Each number is 128 + 24 x the weight over its row's rms, rounded and kept within 0 to 255. Layers, rows and columns count from 0. Numbers have three digits each. The size before them is the row's rms in percent of the matrix's.

# down: layer 4 MLP down (transposed), 2048x512, rms 0.0912, rows 1103-1282, columns 448-479
# up: layer 4 MLP up, 2048x512, rms 0.101, rows 1104-1283, columns 448-479
down1103 117:114136152075090162118079138105127176137124100114102087100135135113099163141105077170144116144149
up1104 111:141151153104103159146110112130140116089116149108124085127036137144152111096153124098125102135160
down1104 109:100098097128112109122130129094110142122149094157144160097087118112187110130087137100147102066118
up1105 024:152140108083161129123150096111096117147121142097150141200116077138124149132153131070108132140180
down1105 012:168125102118105141116152129135080095162110126133130120123116127111183115113120169128144131163141
up1106 095:168106103130141131178113129138138119149103130146140138130121187102080108134123111118087143113109
down1106 096:130169124145094134130142113142135130133147102133121093125135139134139103096034127151133131138138
up1107 096:115146097149081109149145113111159142132162174168123125122164100144144140101099129118117104121110
down1107 099:124159141122093143163124117099160130131095165138134134177140108107125148118105098135153148132088
up1108 074:115091099103183119116145096155140098134102142142111126111153115157146134152098139133151123132167
down1108 084:149157163067148170097126157120123150112123144123100153123161122117111094104080140106149120093153
up1109 106:135063138134084116110112086144149107075125126116152156142174189094147138164136123067114120149129
down1109 101:134053154121131125095137153114158163126144157124155097094150113127163118140120138124132117144147
up1110 075:127134134158107146182139135135134144168133131112120130164115146173132110092091114185115127123068
down1110 084:106145115162128124108188156142109181132155123132118121134148097150128096115169145145128153139093
up1111 078:106102126108116119156138078118095122096114089098146153134117140126124133140104107093114133110128
down1111 085:116093103117116135105133109130100135130089137126135139190147145111105158113117121113097134134144
up1112 111:124180114106131133174125144123118089151147103164157163160145125137120151121091118106110111144121
down1112 103:104140153101157178159095169152145123141114121170181163119122146128118109164160157092078093143086
up1113 101:130103122137100114079173120123133143106138128118134119143138133143124114135109134107096156149081
down1113 102:135109141117101083138096146128149109131143135100142139136191139112140132112121097093136135122155
up1114 094:121073101170134143105105116110165101145110122107138161127097135077041139089121118145127150117114
down1114 097:120149089129103111119098105098121142145125111135174141104124113142093182090158159147137132116122
up1115 092:145123188142114116123181143150167123124125104162091110104154138125213122136151101121110157139111
down1115 098:140117108139119128149137119155171120140099103154124118163092110118113126114104122158152151117133
up1116 105:121166116145108086123124114123144109126098114146131124120120100089126112110109124153126085136104
down1116 105:140131153134097112157118096081154115179104163078107138083123134124102164160108185120121123128081
up1117 107:115135128172103117110124128140120128126134110097120126129148161098126158098122123102101114129091
down1117 107:119149181140131136156120152136137098168147165093122122149139112133146144142172099111087159150168
up1118 107:125121113152148113125139116136118166123127091120124106134132118108144134109125103137163065138137
down1118 101:138147121146130094164122134127113105125140153155125172131128128142111152115127151142118125136158
up1119 098:096078112076117133093141103156156089126093124136101158121174092111161130100151104174128114152138
down1119 097:123108132131174117093142092152132095125153098092106119113105130069168133092148120160138161124129
up1120 105:090085128099127141147159131132137132153154110152146121126159148115138110141135093149092134131127
down1120 103:085079126117128160113120133101156140120149112127113092115141160094157183140139131111131104133165
up1121 110:141113148163136096089140100107118114133144117144116112119112139152174114099125131142146145130099
down1121 106:144135149150141094126123129150153132103135138140157140134123094170122115148161151119098173094129
up1122 096:132104142120150134167137144098121160099155137080112133080149161102155142096109134147079138125151
down1122 098:121160159130110146113140098121127119159093101134143134087108124145125097156125106129120135182123
up1123 119:116172146087153097131142161094141138160120143168121129144140118085096151158137122129156100120096
down1123 114:125092123126134130153146120127116079117149094083114143146082107151132145108101079123150144102135
up1124 108:131133122078145163131127081139124156102137109084111135154113125089108173119098174148147052123137
down1124 108:134093107139146114130132112104134092139152143147147153112123120083212110138118108137114111168126
up1125 079:102124134158150098135119098148149118143140107144112124135113118144122139131098148153126105088184
down1125 088:134115114108119097121156141112116180122154131116073121149100127121135106175140132145174127093158
up1126 106:133144128102124134151156130139143139142121094108135107158117097076123116135162120153121150083097
down1126 095:131125086119186109120171121096136103155147119106115111128137134085172146046152163143111099137125
up1127 092:106112078122119117137122140121161177166153150124118121160138165149114162129120147124124163147142
down1127 089:124105138056143125125072155133128112126123152144134137141139127152117104168168116092135150124104
up1128 097:137178122093151144142107154182144130122125130108085118140145144115094117101155178121166131142126
down1128 096:124160146098147087154118164149144104156157176121139144134145119116104127127144157132121142103117
up1129 096:144094125161108136150162181142164087077161148142076098155153125079144096136097132128099136133119
down1129 100:113108182084085137132138118111130137120152151137146104075112132114159130131085120154094131116087
up1130 101:141136092145113102052109139162142099155116122161139097122173144136114135143194129136092110147092
down1130 104:144107105099094073137100126146128135136120147110139144112136133134105128095144105136135114124075
up1131 100:118135127117145126124140142107109135108148118124135133194111123130155143168164136138115137132109
down1131 095:113151130163119124121127155054086143112173148147147116113134123125130139180153143110105117175136
up1132 117:111119135184105134099125138128139152140103090145121143108139114151138162112093136130113116112116
down1132 112:135081071137118134160114102158138130135109110178106105138141129136127136102141177132186137094081
up1133 116:125111134152136094071115114109154108110118116115117118133166160111111100116143128095135158135097
down1133 109:133142148118143136092122063158109121156135094138108109147168171100120103092109176118164136107175
up1134 092:099127135143144106123129140117177126113129124128139113146139139154113111118154138105119096072120
down1134 103:131086129137113100099112089115145121115130124108119120117153112152142131144136149120138135091148
up1135 110:117093078161127128142096122126104096128053165132162172120082126112113152170130131170141149106150
down1135 104:116157137116117147171148130107180141133076162148102119099089147137130162123162153115102156171142
up1136 099:152162157125106129122103157136144144113164121120136174123135153118146137143086132151133130099136
down1136 104:137122158171109119130150104139111099141152142124116108106113135122126154155112107126132074138110
up1137 089:124094121100141150191126165139124085151154108108137114134137122124137161130077121155138063108063
down1137 090:137119127121108152134136130123107118142137111099135097095100121111100145139088151145122115099110
up1138 100:131110135103139111128136156111139132102129127139125122116146123118104096146166078119140167114135
down1138 099:092078113116173142142165150118143171075086134131146170112148087153108109163139118132143143132135
up1139 098:132139138137092138137116122117128100124127102153130142157126142122126138060150129105134184132110
down1139 101:127181149171120127132115104141136097115153112124097141133116087143133150103147136153144136111131
up1140 109:115140102127127142108130108110129151115125136113113097080154106102152158155130118112149150133106
down1140 108:159181096129130092104136127133111142156163180133152083115173139150135110086125098151139149135138
up1141 088:134153140110124125148094115114109086113133133120120139118103152131118074139144102122138110136130
down1141 093:094101149110146098181126133121136106151092098142175118123144124088142116072157171145089133116104
up1142 101:103085119123103149149135117139151131136174139134129129106136073108156167120128097131110140131122
down1142 095:131137108138157121124129124137105101120125172118103139157158116152150153092140137168063139129152
up1143 092:122083131112130122115148125167164133133149109127149097139135138171133136099135162140163157109143
down1143 089:083071149127102136113191098095104134123135076129149129128137131108134161149157126113125131107131
up1144 100:118174125104112101136119121088093132117132136157155114109132126114143126148116094101139148115111
down1144 101:126141163125134127165127092124137107128112106119082090121166130113129103144122139146139125124129
up1145 111:123080149140126115134126163099141119104150096156117097155118114152136136129111164099127137150121
down1145 106:080100164160133141164139187155176124135148142143172109125087088146190105144144154134094099108124
up1146 103:109155098174099082136101156155156108091117146168130077153140146127126170178159138141144091134107
down1146 103:086137125130091152123095076127144091122113106128181147129112102111145161117141144118137133114128
up1147 101:135121105116151157116130127120144145174153132115157104142152102114137114150149124152174101120123
down1147 099:167104113160146147113118143129146080162132109106108117114161137125160131126113135124127092112133
up1148 096:132114096134098125174125162106160132123101140148107112169088148105174135047113134094156132129126
down1148 106:106151125119128138146170117121123135149134093094135072127124110118060159103132161141155165127139
up1149 074:100153130147141131173127140121142102162130129171107110113119153129171116124082150149130119109120
down1149 089:129103122119112110100107155088133154140093124165136123139141125118135111116131142100077146111102
up1150 096:128134134140124152132127156149168108138113143142156146136150138128153091117143143132136183124149
down1150 098:107179098136154188118147152126133094145148132151145134118140163083109142143137121115157148103136
up1151 102:107120114145128152149114109104123130145150108089096091106161130118119100154138145159095139129181
down1151 099:078129151120134142181117161103102099133124117127107094109126131120110133145120121096109154105119
up1152 098:112095118157133140145100149134166094084121084167143109121142113125173131110153135126121113109135
down1152 100:089133108122124106119151124112118110128099151137150142120135095141164128119113104151174166166137
up1153 103:133112131148133160093122150116122108132121139160154099151113101130120143082116107156130123129134
down1153 097:173123092183137134117130105125114139141113093150127149115160114114148150107082084130145154147145
up1154 108:151141115122149150110165157125137105135142145133147120110099140105122150078093109124081089123153
down1154 102:126141106098145153154088126157112129159130143095122151139107118115108150126140099179120131099129
up1155 103:160083117140123131131139139144113142174158158113137143110146153133143111155121131135142127112127
down1155 103:118127128130129123153087130168086152101114155122120129133120141096143127108121134096127127086132
up1156 103:130111128123121153154127132096122148158116113106179150126123130151120130122113099144118136134131
down1156 091:112139102091127125126144128102114127131174186144129160153142103153162154061150172095140138100150
up1157 111:111141144146150129192104108141155127127127143128143134143156132126136135109145152116123133140102
down1157 105:123176145155159115127122077159131127136124123091137118133134165127082145132153142135105101128139
up1158 101:149128115167101152134176126187116144088160101142087115158128129139135176168138120130148162157126
down1158 101:134122104119164145103137173124114125151125158110117136128115139113114147144149107166158164178143
up1159 107:118123136104122111124107141130149080129158072114088111120098116128094181134069142105117123140114
down1159 101:097087113155122135121168139142115164116119108155121130096114133126064110163131100105151125130136
up1160 097:148155153164161158176130120182131159075114109136172124169161104170092116121149117151097103100155
down1160 098:133105150159099141144118108115157160105110160161113142128111155175100067101103151131108140104119
up1161 108:158152100128138126074128121149146097098115098138090115129152117131140085137136130147123140117066
down1161 108:142103160126141118166136149126155138136130092126120136153158089111153116153110134148153126133120
up1162 092:125110111149153120130105178133142090149125138117107123110166121127107127167125119113128133133147
down1162 095:145104126145098154134104149115095157124135152147118126136115137132126094131130104157133118066116
up1163 111:167116141110105139138137158121169122128135150130109121158108139125126094101090079115129165095140
down1163 104:078132143093101103139095116168181080144132152143134124182095150141167107140074114143116172131121
up1164 098:151138134120093183136135133126149084103130101126091121146120105066096152123176125130117116106145
down1164 100:084143074122123134140139143126135121127124132111082135112113151106141145147117108138149131102139
up1165 099:136109094116115121167133125137157130098116124130165143138158151163108108153152094167109134129115
down1165 100:152128121136114109151148145108147114102127097126145104186132143107139160152109140159134108151141
up1166 109:059112115137109125147129106101114125129100103113134146102143061101149140140119146125162112143168
down1166 108:099093109128149131126146115106123066142121137131082164156124123119190125150122105073150132151156
up1167 078:120135135135137138136106138113112135097116076138129188170115084101146109132149138105138112138167
down1167 092:151123141149102130123127154140139160112091094155130124181134140160152128140134133136095143112092
up1168 106:136108136135154141105113179135139096121160130161117129151108131113128155128149099150129137120103
down1168 104:150146116106164087133160089132117122140154186156141110108098120113141137113128126083125139102133
up1169 108:106117159140118155138078122116143141199182139159112150151157136128144124132126152114075106120154
down1169 107:145112102070156115094133116166138139109117126104145102122144129140136157134107175147123094148155
up1170 099:106147145173123074126140173118106123117086142122120109141097096117136151096126129146147117146093
down1170 100:101122086139169123117104156114100113137117172090091121124145155117125127107148177072155125151107
up1171 102:109114132126143137140083128106119106110122185133121052121108116119140159157103140103168118200157
down1171 101:158101162105117118148122140100119139126156106164107120101140091117151148163093139113139127121087
up1172 095:136127091112125098116142144099124122139061114082127130088182168150145108111118089166074111134133
down1172 107:144140087108129111078111106134122076108137121101111152097128159158141112149181109105144131145108
up1173 099:133161130136140130169092116124095095123116128135138095144144144151140108183090100126134090103097
down1173 090:105105148153119147131120114138119097138109169077145137145164125115124060135101097104118131165131
up1174 071:137092125145116141092148121137146119129149122137149088152128151103133152123096124130096120104121
down1174 092:096122102145118120140142103153168112152116128111114114190145138108115183145160133095135134108124
up1175 103:122140131088151113138119153153136121144104146137109105083111119119148103116176145079128125104154
down1175 098:105110146101118148098139118122136113167088134134097140119107132097152101169169140113150133109105
up1176 102:144082103121116146157120142130128108109118132156183166123123148134092109139117108127139101114138
down1176 100:091112153100103135132147144083084122165099124123099126100132091122148148123137164131143149135126
up1177 092:138150139147122137163121107141096095152128141183077154117110113154102152113142134155108147125097
down1177 086:112120154106097149150155091128108141173102163115102120150137145092140147121133105132132147186137
up1178 108:117110070138091116131183099152179132126136143163151150128124131176132162110089114108142129136099
down1178 108:153138111147092183147132122161150134084150121123158074123131164145112145052129132103149122093125
up1179 098:122166155100122136137115132167148100129062131130143128121109147136107143112159120087111090151115
down1179 100:127133121136155076121130082149175092121112107137127139157164108129136118108139131107125122098102
up1180 102:147141117131155116139143187131164106140144138113125126135140120133130163137105102119147114144107
down1180 104:111109095171137108140174143098153137093162122135109148094104138099141115147118132105110122145098
up1181 090:139172155135108109110075125081128151138104122114093096142127101121192124136165088121124096109143
down1181 092:113138156133154124085129121118114145142146137133105103188165121181194121148130165100110133128090
up1182 110:108115143116131125173146141185139161158089148114135171124099127134109143125128153096130160120139
down1182 107:136141141155103143126171098147137172135134095119105117125133108146105145128100099113127134145118
up1183 103:136125104152128127115154127127074121112081123121089123106127143122122148120129119152131149111157
down1183 102:115131137113122124153103157131165129146136138129110137108079128142109074142146093095177113098144
up1184 118:116121085129141134165140152161196115133143073083154090154101130171151152121139176118133113119117
down1184 110:090122116115156103134198117144157087117157141144141098163090116157129098107125139124132136094105
up1185 101:164138163105107145132144120131130115132128096127122127133100107119163125125124143110098088157216
down1185 107:133117124146112127093102115127123099153119097139110082147137126133126110119131127138089134125170
up1186 094:145147129106107139095144143134130145131104098121133133142181106130129131109113139190107114154147
down1186 086:119103081129158149106152095145126153107117138138129131135116129174154132120108107175158090123151
up1187 107:104106156071115115154084131147106139162146131153167124112114112092174129149128112160077145127099
down1187 105:144146114154108122103140123127113150105115159115120105143115140082119144196135148138110172143077
up1188 107:112120136109136130091166105106119125135113084114081164139136139141094176106126113180121159123150
down1188 106:121094137125158152125157154121121108104118100141145113140127128107101099137097171137107137096148
up1189 105:154142138126102105142124144114118119112134173146067124125123135123149124148168135108137137140104
down1189 103:172121120144132123137098119177107092155147123152093112133115105108155154087119108084128120171133
up1190 079:107150125157129107182145102140116111116091112099128132131163112120142136096118116051122100141105
down1190 079:093134116125113137140146135117104152102121119139105173116117150135114153156149140150140166141111
up1191 102:110105131140164136095103132105117157150113144128116127111153125174114132152146114189127106127125
down1191 095:110135126130114121091161116127135131109121107157158167100101105157159116166117128126162119108117
up1192 089:100137130145136154162112145157072124115131147149134106117124074112118124097105152151103108138150
down1192 097:101152134140168157097181184123123102149150092134156135135139122162122164096128086154121150120164
up1193 112:128115122147158148114127123123111125150171132084137104134111155117154137143140113088108140148139
down1193 107:094110117115148120090135119152110163137160118140134079102109196117111113081161131147143104123117
up1194 109:170150169118131133126121107119147083150139062160124169158119139137109119121166147107116108106109
down1194 103:146179153149151163113109102176114080105154085133125167139140157119125131160174119107105125146085
up1195 112:126115122117109118128138159143158108084113107185086130125124149151107101130098111170160132126157
down1195 113:108131118146169180125094075097106081129149131110137127122166128139161123132125162149083144087158
up1196 090:129138133069105164146113129125067155114138130126132126144124124170131124132156129153146126154098
down1196 091:124120124102150147152115133130102147130086119142128129179110097134181148079137132115139108126115
up1197 103:122137139141136148113118146144102157159121099169072159136107099142103102150114159125163202151165
down1197 103:144122113120119092120081173129055124134175165132111151101150153119109164158166147102162100117146
up1198 102:133100112170103122111159113123148104101102168145082123142121138122162127119134135146162170116165
down1198 099:122161146115129121127144114172130127134155080140136115115135100140138144141138138128113086152091
up1199 091:125099135152164194138170147155120148136126148178108114164114109085106086126105108124123141121122
down1199 096:125114127152161125091153132093097134117132140089096089138109118123096098123152105131113088142131
up1200 102:098153135138159122151143104166127127136103129149107138149144114145077142148122123091161144134096
down1200 101:113146124135190134115160131132098150144123137128114117137151112131120138162179115074108176141142
up1201 112:097142140145116131114116156100139146150176150129146111105185152132161119115131110135144122082118
down1201 087:110146090141069097113155119100082152099074118111159152110123137165069109151147133150147128087151
up1202 103:182127178097145165126111152177170108133131146130119139151151103141119142120088115160114101164125
down1202 099:143093171117146111168106126125105131126124163110128127098111123126134130169128071131104096149120
up1203 111:113083086111085093103127115148170183080140122085116165114104142139158153174147091132147120076128
down1203 107:093085098122108137140135138116133147137131110105125142085116109130146114105109134095114133136141
up1204 092:137101110133115126134082105130122106075128122154141082162116100075171160086130183131134125153129
down1204 092:156141114162130138110145073120177115098121101130123137121165116137141170109097090175104158132107
up1205 100:124117121112135114121114097151143104110118094146105146147152103137088176097097135095126118143112
down1205 102:127104111186169130159144143132139086103094120134147144134142158133122125170125109126096133072132
up1206 095:121094142148096141122111120095099165124140115162155079094173155102121132127124111087093168112151
down1206 095:101155088176152094107121125157102110124124127116125130140123078179113149141107126136119116097137
up1207 099:157113108134129151133127143129123117121099121156121122129111118139165112137112132128110128081098
down1207 099:109126113111129112130144085126156103126133102136138161115084138130117139110142102156132135122104
up1208 097:085145145118135128128149113147140111103114144126112114103143140132088143169108215133085110112133
down1208 099:090140140087143120111148119105139110140112167153174139131082135118104123117133158144098146151156
up1209 093:144149148041150116122129115089127106133134137122145187135136151116143101126094154152132140138117
down1209 096:118150146125113125101131131082147103171152153136102137085091105068163117101069117159114172158116
up1210 101:115194120116140152108144111129136120111149120116131112127156140106130129116177131146121129115110
down1210 104:129141114142146157124175103148135154105074140141135127093131138106136117146127171170182101156104
up1211 104:162089157099110140099095114133152156087157159106176137111161122138142162138161113104146106134124
down1211 107:137154115110094149103111104103160111071187133136133151100113127140172178127085122147134110127133
up1212 103:127131132074135125131126122134119095137121115144121117147157131138101065126087134109069136144088
down1212 103:117123168069105094120088133128123113165148137126148137091116171182113136128152113079105150116109
up1213 102:105086127134112145105139168130150142149130097132133112176180130108183119127123138130144122166138
down1213 103:106137135145127152142125097156131156103119126124116111119126109096144167138124112138147143133085
up1214 099:115123124166124117100099122162149119104183132142130115158097090127111144146098097099148110137113
down1214 100:147093115160134074153130116159091100131163090157153130108170172127122145114072116118185112134130
up1215 098:118151166126091147143113133162122125155177066137105116187166164125147119133154088127110134163138
down1215 094:131150121111136098145109176114156137152148158177090119167095100151168100116126100127125122115150
up1216 088:136126088115175137140127129149162183106122143101088089161115087142131126060087173164083152094131
down1216 087:130149132144155165116134143090086107142120157072090155169104074146159124122122120128110114133121
up1217 100:101104119115045145149127156129142087106132089130148127145138123138129163135134131123125111098078
down1217 095:077138169097166122172111103114158097106095112160151135099093144154121121175102156128131092126121
up1218 101:151087122108138092150108160098130136108146108132089108154109171104124075110135096128135140122148
down1218 106:104119122070102128146143100130133105110190187096133115129164129125158095070159160118145158138123
up1219 099:141121123118141126165088142053165116131115116110166128152097175154086121146111134159150114093100
down1219 097:125146182137117102119114140139103090124089102157135139103114123120126126091062121092123097104134
up1220 095:155116153120152099100103121149142156125128127121164111139122117137133103126158096094091137115128
down1220 098:119111132125171120134118100125136126095159131140132102144096135115179099180154118098102111147124
up1221 051:135156109188111111123164125118163145119153126111136167136170121140157145143123131151123143083098
down1221 037:108116078141165148140155106139120124116143139122116111126103119114142122167135133108158144097139
up1222 100:182078112137168149132185118119124150106107109128150128128127161112128140136107114145104147132145
down1222 103:154080103125163156123132125104100081112156099184108157125134133074102128098141115065156147150127
up1223 107:093123113157112080140096159132126102102110120109114134125149151116156056127150100180136129139110
down1223 103:170110148137143114136161117124165186119148099162128121130104151138129213116135095160102106154117
up1224 102:121135121126081138091135110148151123113146125129131116124151121153123157105142114146133107150153
down1224 099:133126125120127130103142131127162142145124123125154115106080124136139182112097107091129104087114
up1225 102:131131090134134120144118135121112142123102147111117138138125135093163156112117127126135100103128
down1225 100:157149159107109136098121142087141151088107147145103100101105172145119154114137153124117130097134
up1226 101:117109078128108112149102124154108119082120108095153110126109146130116135118173143153105105118136
down1226 101:110105102172096090130139103156140128146150087141132132119107139121122123109088083118126125136156
up1227 116:112132100122094137132081130150110085127094123131098133134116145176121171159093144098158108102132
down1227 107:111108154118149123169171110181103152083080104164148118122119122140106109159102145084158120125097
up1228 095:123133122106117102145163115140128108145140112127095153149116151109156140081125121148120147129154
down1228 099:134146155107167087148102125142109111100125124132149163084119148073184115134117114128139110121122
up1229 093:156119102135077103119119153117193112105124139091139098149109156121126099090144094144138148098144
down1229 100:119155107113100101115118182116115130085160114115119169098141127122157104070110103127128116151126
up1230 113:120105086128132144149073126122144126114114141122085083159134129150099182136101126126142101138129
down1230 108:168100137136150106156137142169097138160102108113099140117171108103136194094139119177158156104186
up1231 103:136141151102138123136150103162124153128087126125100151118141152119137158146134097128092185123147
down1231 099:109108143114107136131137102137109123148118108081134155082135122149197112114149114108127122165164
up1232 103:113099158118151126173148130133089110165121106163143089116116144068105127136097095065116180169127
down1232 104:129133148159111104111094145120096084167154171132111104111096124094144097122114171104147120111127
up1233 112:137109100103134090150112123116110127141128118115141095107133102119116140116075112099146166118088
down1233 099:084128158112194127113107104117138133138169137130109123107106152144136136171145175146110128137110
up1234 092:135136170079114109139103115146115130119076113175111110116177152166102136081127086090122114105105
down1234 098:074111150109109119111121138117152123087111114143121145101172104108139132091149105147147140159120
up1235 081:109129102117127106161113122126126114110105126101149086154112151098101144090132128159121112088152
down1235 089:056095121107113126147127140133128109141147130115135097123133116108129115139123109075126150091160
up1236 091:173121139123130103156131109118136115148123131090145128141113131149121119112126114150130168132116
down1236 099:158127162156099102101132089114168133135098117134086113132136119131099122169147116127096140098172
up1237 114:141113113123132155131152145119119120114123147107177146138128119121146163121122173123134164139141
down1237 107:178101144142153138146124159113102119144119146132106076129116095174126147125127163134094130127123
up1238 100:171111126118118110153093162115180172128154109134117167122158122112134109169113111104117139123194
down1238 102:138075114119139118154111132126134128126167096128107155106132144135137168104097107111086132079140
up1239 110:132109182123103143139072169154114119126140166116136125145133105106148147140157091112153094123135
down1239 111:163119181138122143105122127096121110070103156134139108160090121136124179135158116133108127127136
up1240 098:080146100164107108119111139166120154131106130130158171129130097125146125179166134168105130117128
down1240 096:126161119144131080170080123144096166129141136094102137111128118088132110115169132146085118142135
up1241 099:136125157069129140150156137119132140142098128150097110091146074149163140127053144111122187134138
down1241 102:144188139137103099128095175116155137117148156164153158109126108129138084125120116106130136145143
up1242 102:146130144134119123147092137125093188080126153130137178116111104145101163120129138144116087147142
down1242 098:121107131111136126175129131150107116069178134126133093147135161123141123092137134154174171120148
up1243 085:124108074108109060140135135108158096110141124087107132117138146165088171086160123157071111178123
down1243 095:104164118159162136128142108160097168134113071086103140087163137127155152127151122141113122131101
up1244 110:122117089149147161144128158160148158140117125110124186126106130113133091125192121163113125115116
down1244 107:131131137141113121080148127147137163127109117129097132125129122159115106112142137102125125098119
up1245 107:204091114128117113140136117098140177153118095137125129155141139166117151182130120107147157146130
down1245 106:149108090134133132142108119076157114111111146111116107107105116121132080132139155111086135119133
up1246 101:151136074105132117120130139098149118114092112162121165142147138134145148144110117122127161113146
down1246 101:142158135083136107109134143119110131150106152074093161141139099179138115146163125108119139138109
up1247 106:114132144115103117109171119166121139165112131083134133155076131129149152114161095132121142098093
down1247 102:087134114122168126115103116172122129129143137145100119120117082116196135107156133091104148138134
up1248 099:106121158169163117121142089165136161111115162155144138138088163087154142115154084127154123083126
down1248 101:132141139137105106120134127172137130126172136109109117137156158115136127159154101123152142141145
up1249 106:105135148092112118154122151143167155119118104167175149105143113110109123092099121128140111136142
down1249 103:125144159181105085069135140133112096138135115118115142138153126152111112179094150120129098119138
up1250 106:131165112110111136133106124143075120149139141153131124126175100114144121092116120138088107125114
down1250 103:124178120142145137154125074137129098096157148137110129097120142125128103118167138105124101140114
up1251 094:095104096116128119133131131107155139104117150116109147119115129100182172110092086145147144158149
down1251 099:074128124101150169132164103161144113085148093159106125135096130178139175106110145092120117104139
up1252 086:154089095109145154142136142128117091156110116112138100149124126125104138100124138168090085143126
down1252 090:097142148136130131114130128107097118142156093120094122153171126101173173204123117104094141135136
up1253 096:161112109103123104131095145174123144172179159171102105138098144119104111124157103139161084154123
down1253 101:136172133113105189147095112146166125135141151174145115069155150130095109142149144185135103137088
up1254 099:111138143140152145177124118155128111160124146150134142124154131105118161129142111166152139104102
down1254 096:132115155099120149126127104135126123116168120092101156118146102115118145098132157140141164079182
up1255 103:120169140082112108098128142098135142143140143094154148123123162110120130119156159133100142102145
down1255 103:109131118119147140145128099143119148146133116079118141110186086117135152124121137140141148153110
up1256 107:128170104140111118152159134116128098114137142128088127155161119142098169117138117131106169135155
down1256 102:108127136122157121146157090126107113149121105163138142155110095149151101103146154151138149123136
up1257 102:110080117116121128106157127099122113105151149129112127101128100158104162095113118131139101102099
down1257 101:090103099136099125154127101146129105074147131100138136081127137160134126109144150149114111125124
up1258 112:086134148059131107130147157168183104158124136152067178146138122103148133165161134106124097090104
down1258 110:128109146092118136125090134122117143111107108149079122120161115134114139154149151172167100103117
up1259 095:181122109120107146156059143111128118117178146127100122157123161150156144117177092143104137135097
down1259 094:109135111119106099127114093153132106105143064099106090135151127135112122172113129125153145138079
up1260 117:110134110125134139134087125083119112133093141113127103099094060117095116137126173148114112139125
down1260 113:097152130151123125113130158139146145150175112121124090146160101122130067132098160106158110146144
up1261 100:150091144174109148108121158179122143138113138142143127160107153137092123169068116111077154148123
down1261 097:155123110124108099136121130138106170138142135108167119128105117156103125123152128134143139113131
up1262 106:170143119096086114171153152137136120099133134098166129164155135188104126149129122086140138119139
down1262 101:135145110123122105132129109159113128099093147093150134135133151142145123135119112135173114126120
up1263 113:147137071139140158128134143123088132126117095105131122134139109108136180120154137154123135126122
down1263 108:167116126170067163131074114142132160109139151111160101130157143133103128151102142125129133101115
up1264 105:086124137139107120149132130140137149134116125126144122086134134129136118160136143112089159117121
down1264 107:121152138162147143127174098140102133098133156149104167096101176126137129142099218089147135150154
up1265 088:150132173154098152123113171161098137114096165148162151115125140118177137140133108099148123133116
down1265 098:118083096141120139139122164092134106152117136076106129121127134163093150096145119120165165126127
up1266 104:140137133101078168132142116141148116085123141178139138129141141120096139103170131134163133140166
down1266 102:136136142125101114105098122145125131111136105156105141113150129168142133121136132139141088110089
up1267 102:129101165119118119111121146132129151111140086130135147159125144134138124123105117180104113085110
down1267 106:103126119138118122121081096105154195143120131156122150106121130106123104148101129131129149117111
up1268 096:137121090125088117130130148181092098142143132102131146156114089120119085096147130139130104156113
down1268 103:110172134141138111096143111151155112159141185127127174161153101119107117132105110130153105109117
up1269 088:131149133146104127127126144142218142139130141152154093173136121124148123151111105102115106162114
down1269 094:098122143131172124126124105162133124129082125115143100135138123112129138135091105193165135136136
up1270 087:080156125113128147144135140097088140094111160127112153124116134150125141173102152091110154109104
down1270 091:112114129097097104137096165124125133130144120121158097080099101111086130137138108128124113120148
up1271 108:107104119092134122122102131148159151149077110127139137110147130121138139132160141168152189131138
down1271 102:145141104121163123091078134093092096140136123132152169134102146134164084124144104065132133161119
up1272 078:094076133141140124147100146123140115157133098154140137136145116156158160163141122115156162140178
down1272 092:124134079085152108099107137148163132131119144145115161131144071129121115127130075126113136100129
up1273 101:118065130135114082132110099133118146118141139162149138150186140151122104126167132156084149106136
down1273 100:100136125169153124131109134121115154151135110170126075099152128142127125093110153135119180125110
up1274 107:132148111101118140096106127134160130089128149143140117124088126148130122123175113111092128161147
down1274 104:156118130101136115157145118138145099086129114145099145136140111150136143146147146129084121149119
up1275 098:073133174153113118102154137091163124144086138120114138093111126163114158090174130118101099139107
down1275 102:146094123118151135099138129091141109116119124118086160100115149122129140120162113118146094131170
up1276 093:164150157091131155163094144125138131156113139109150132142130099137120088117096137103120168120155
down1276 099:145140150138161125122177122159150133085089093111159191123097115133101143156081158096172137123184
up1277 114:125125102127140130140149112122174122120087117164120130109132124103097169151152141112114143100150
down1277 108:130125156143168105166115130134133151119095170146119125128180137107119141118167124114081161107105
up1278 111:138130147107164125132188131165144122094107092133148116137102134097182132154180131150143126153123
down1278 106:109157138109102128192109142144157136077137153100168104103110106120170145154125127090148125142178
up1279 099:144168160154159153124136127142110137116168087151141129126122117155094123116113147138163138191115
down1279 094:180119161130149170123139159115140141178131101120096115091106166135094168182151211152115133160126
up1280 092:172159084136147118120130140132183126124089134184113059123082119136115145133118153142104145116120
down1280 095:116122107137082127142109115123134129133097137151111099111128118168163108133101131117149130123148
up1281 102:117131103129128138170164166165138140095131143124175135160133096152089127079123109151163115083108
down1281 103:104161142144111131168119098122115118109132136126129118147161100139130127125137160163131118135169
up1282 100:137107073112109131143107161133108128148151147116122138118131073123146154092131108122145100106147
down1282 099:121103146135121121130157075118096152139136116157139133126190144117123138135123154122108119140139
up1283 094:165127181103116154161159160135097132167139093132110109150176117107171127126139151123112130123142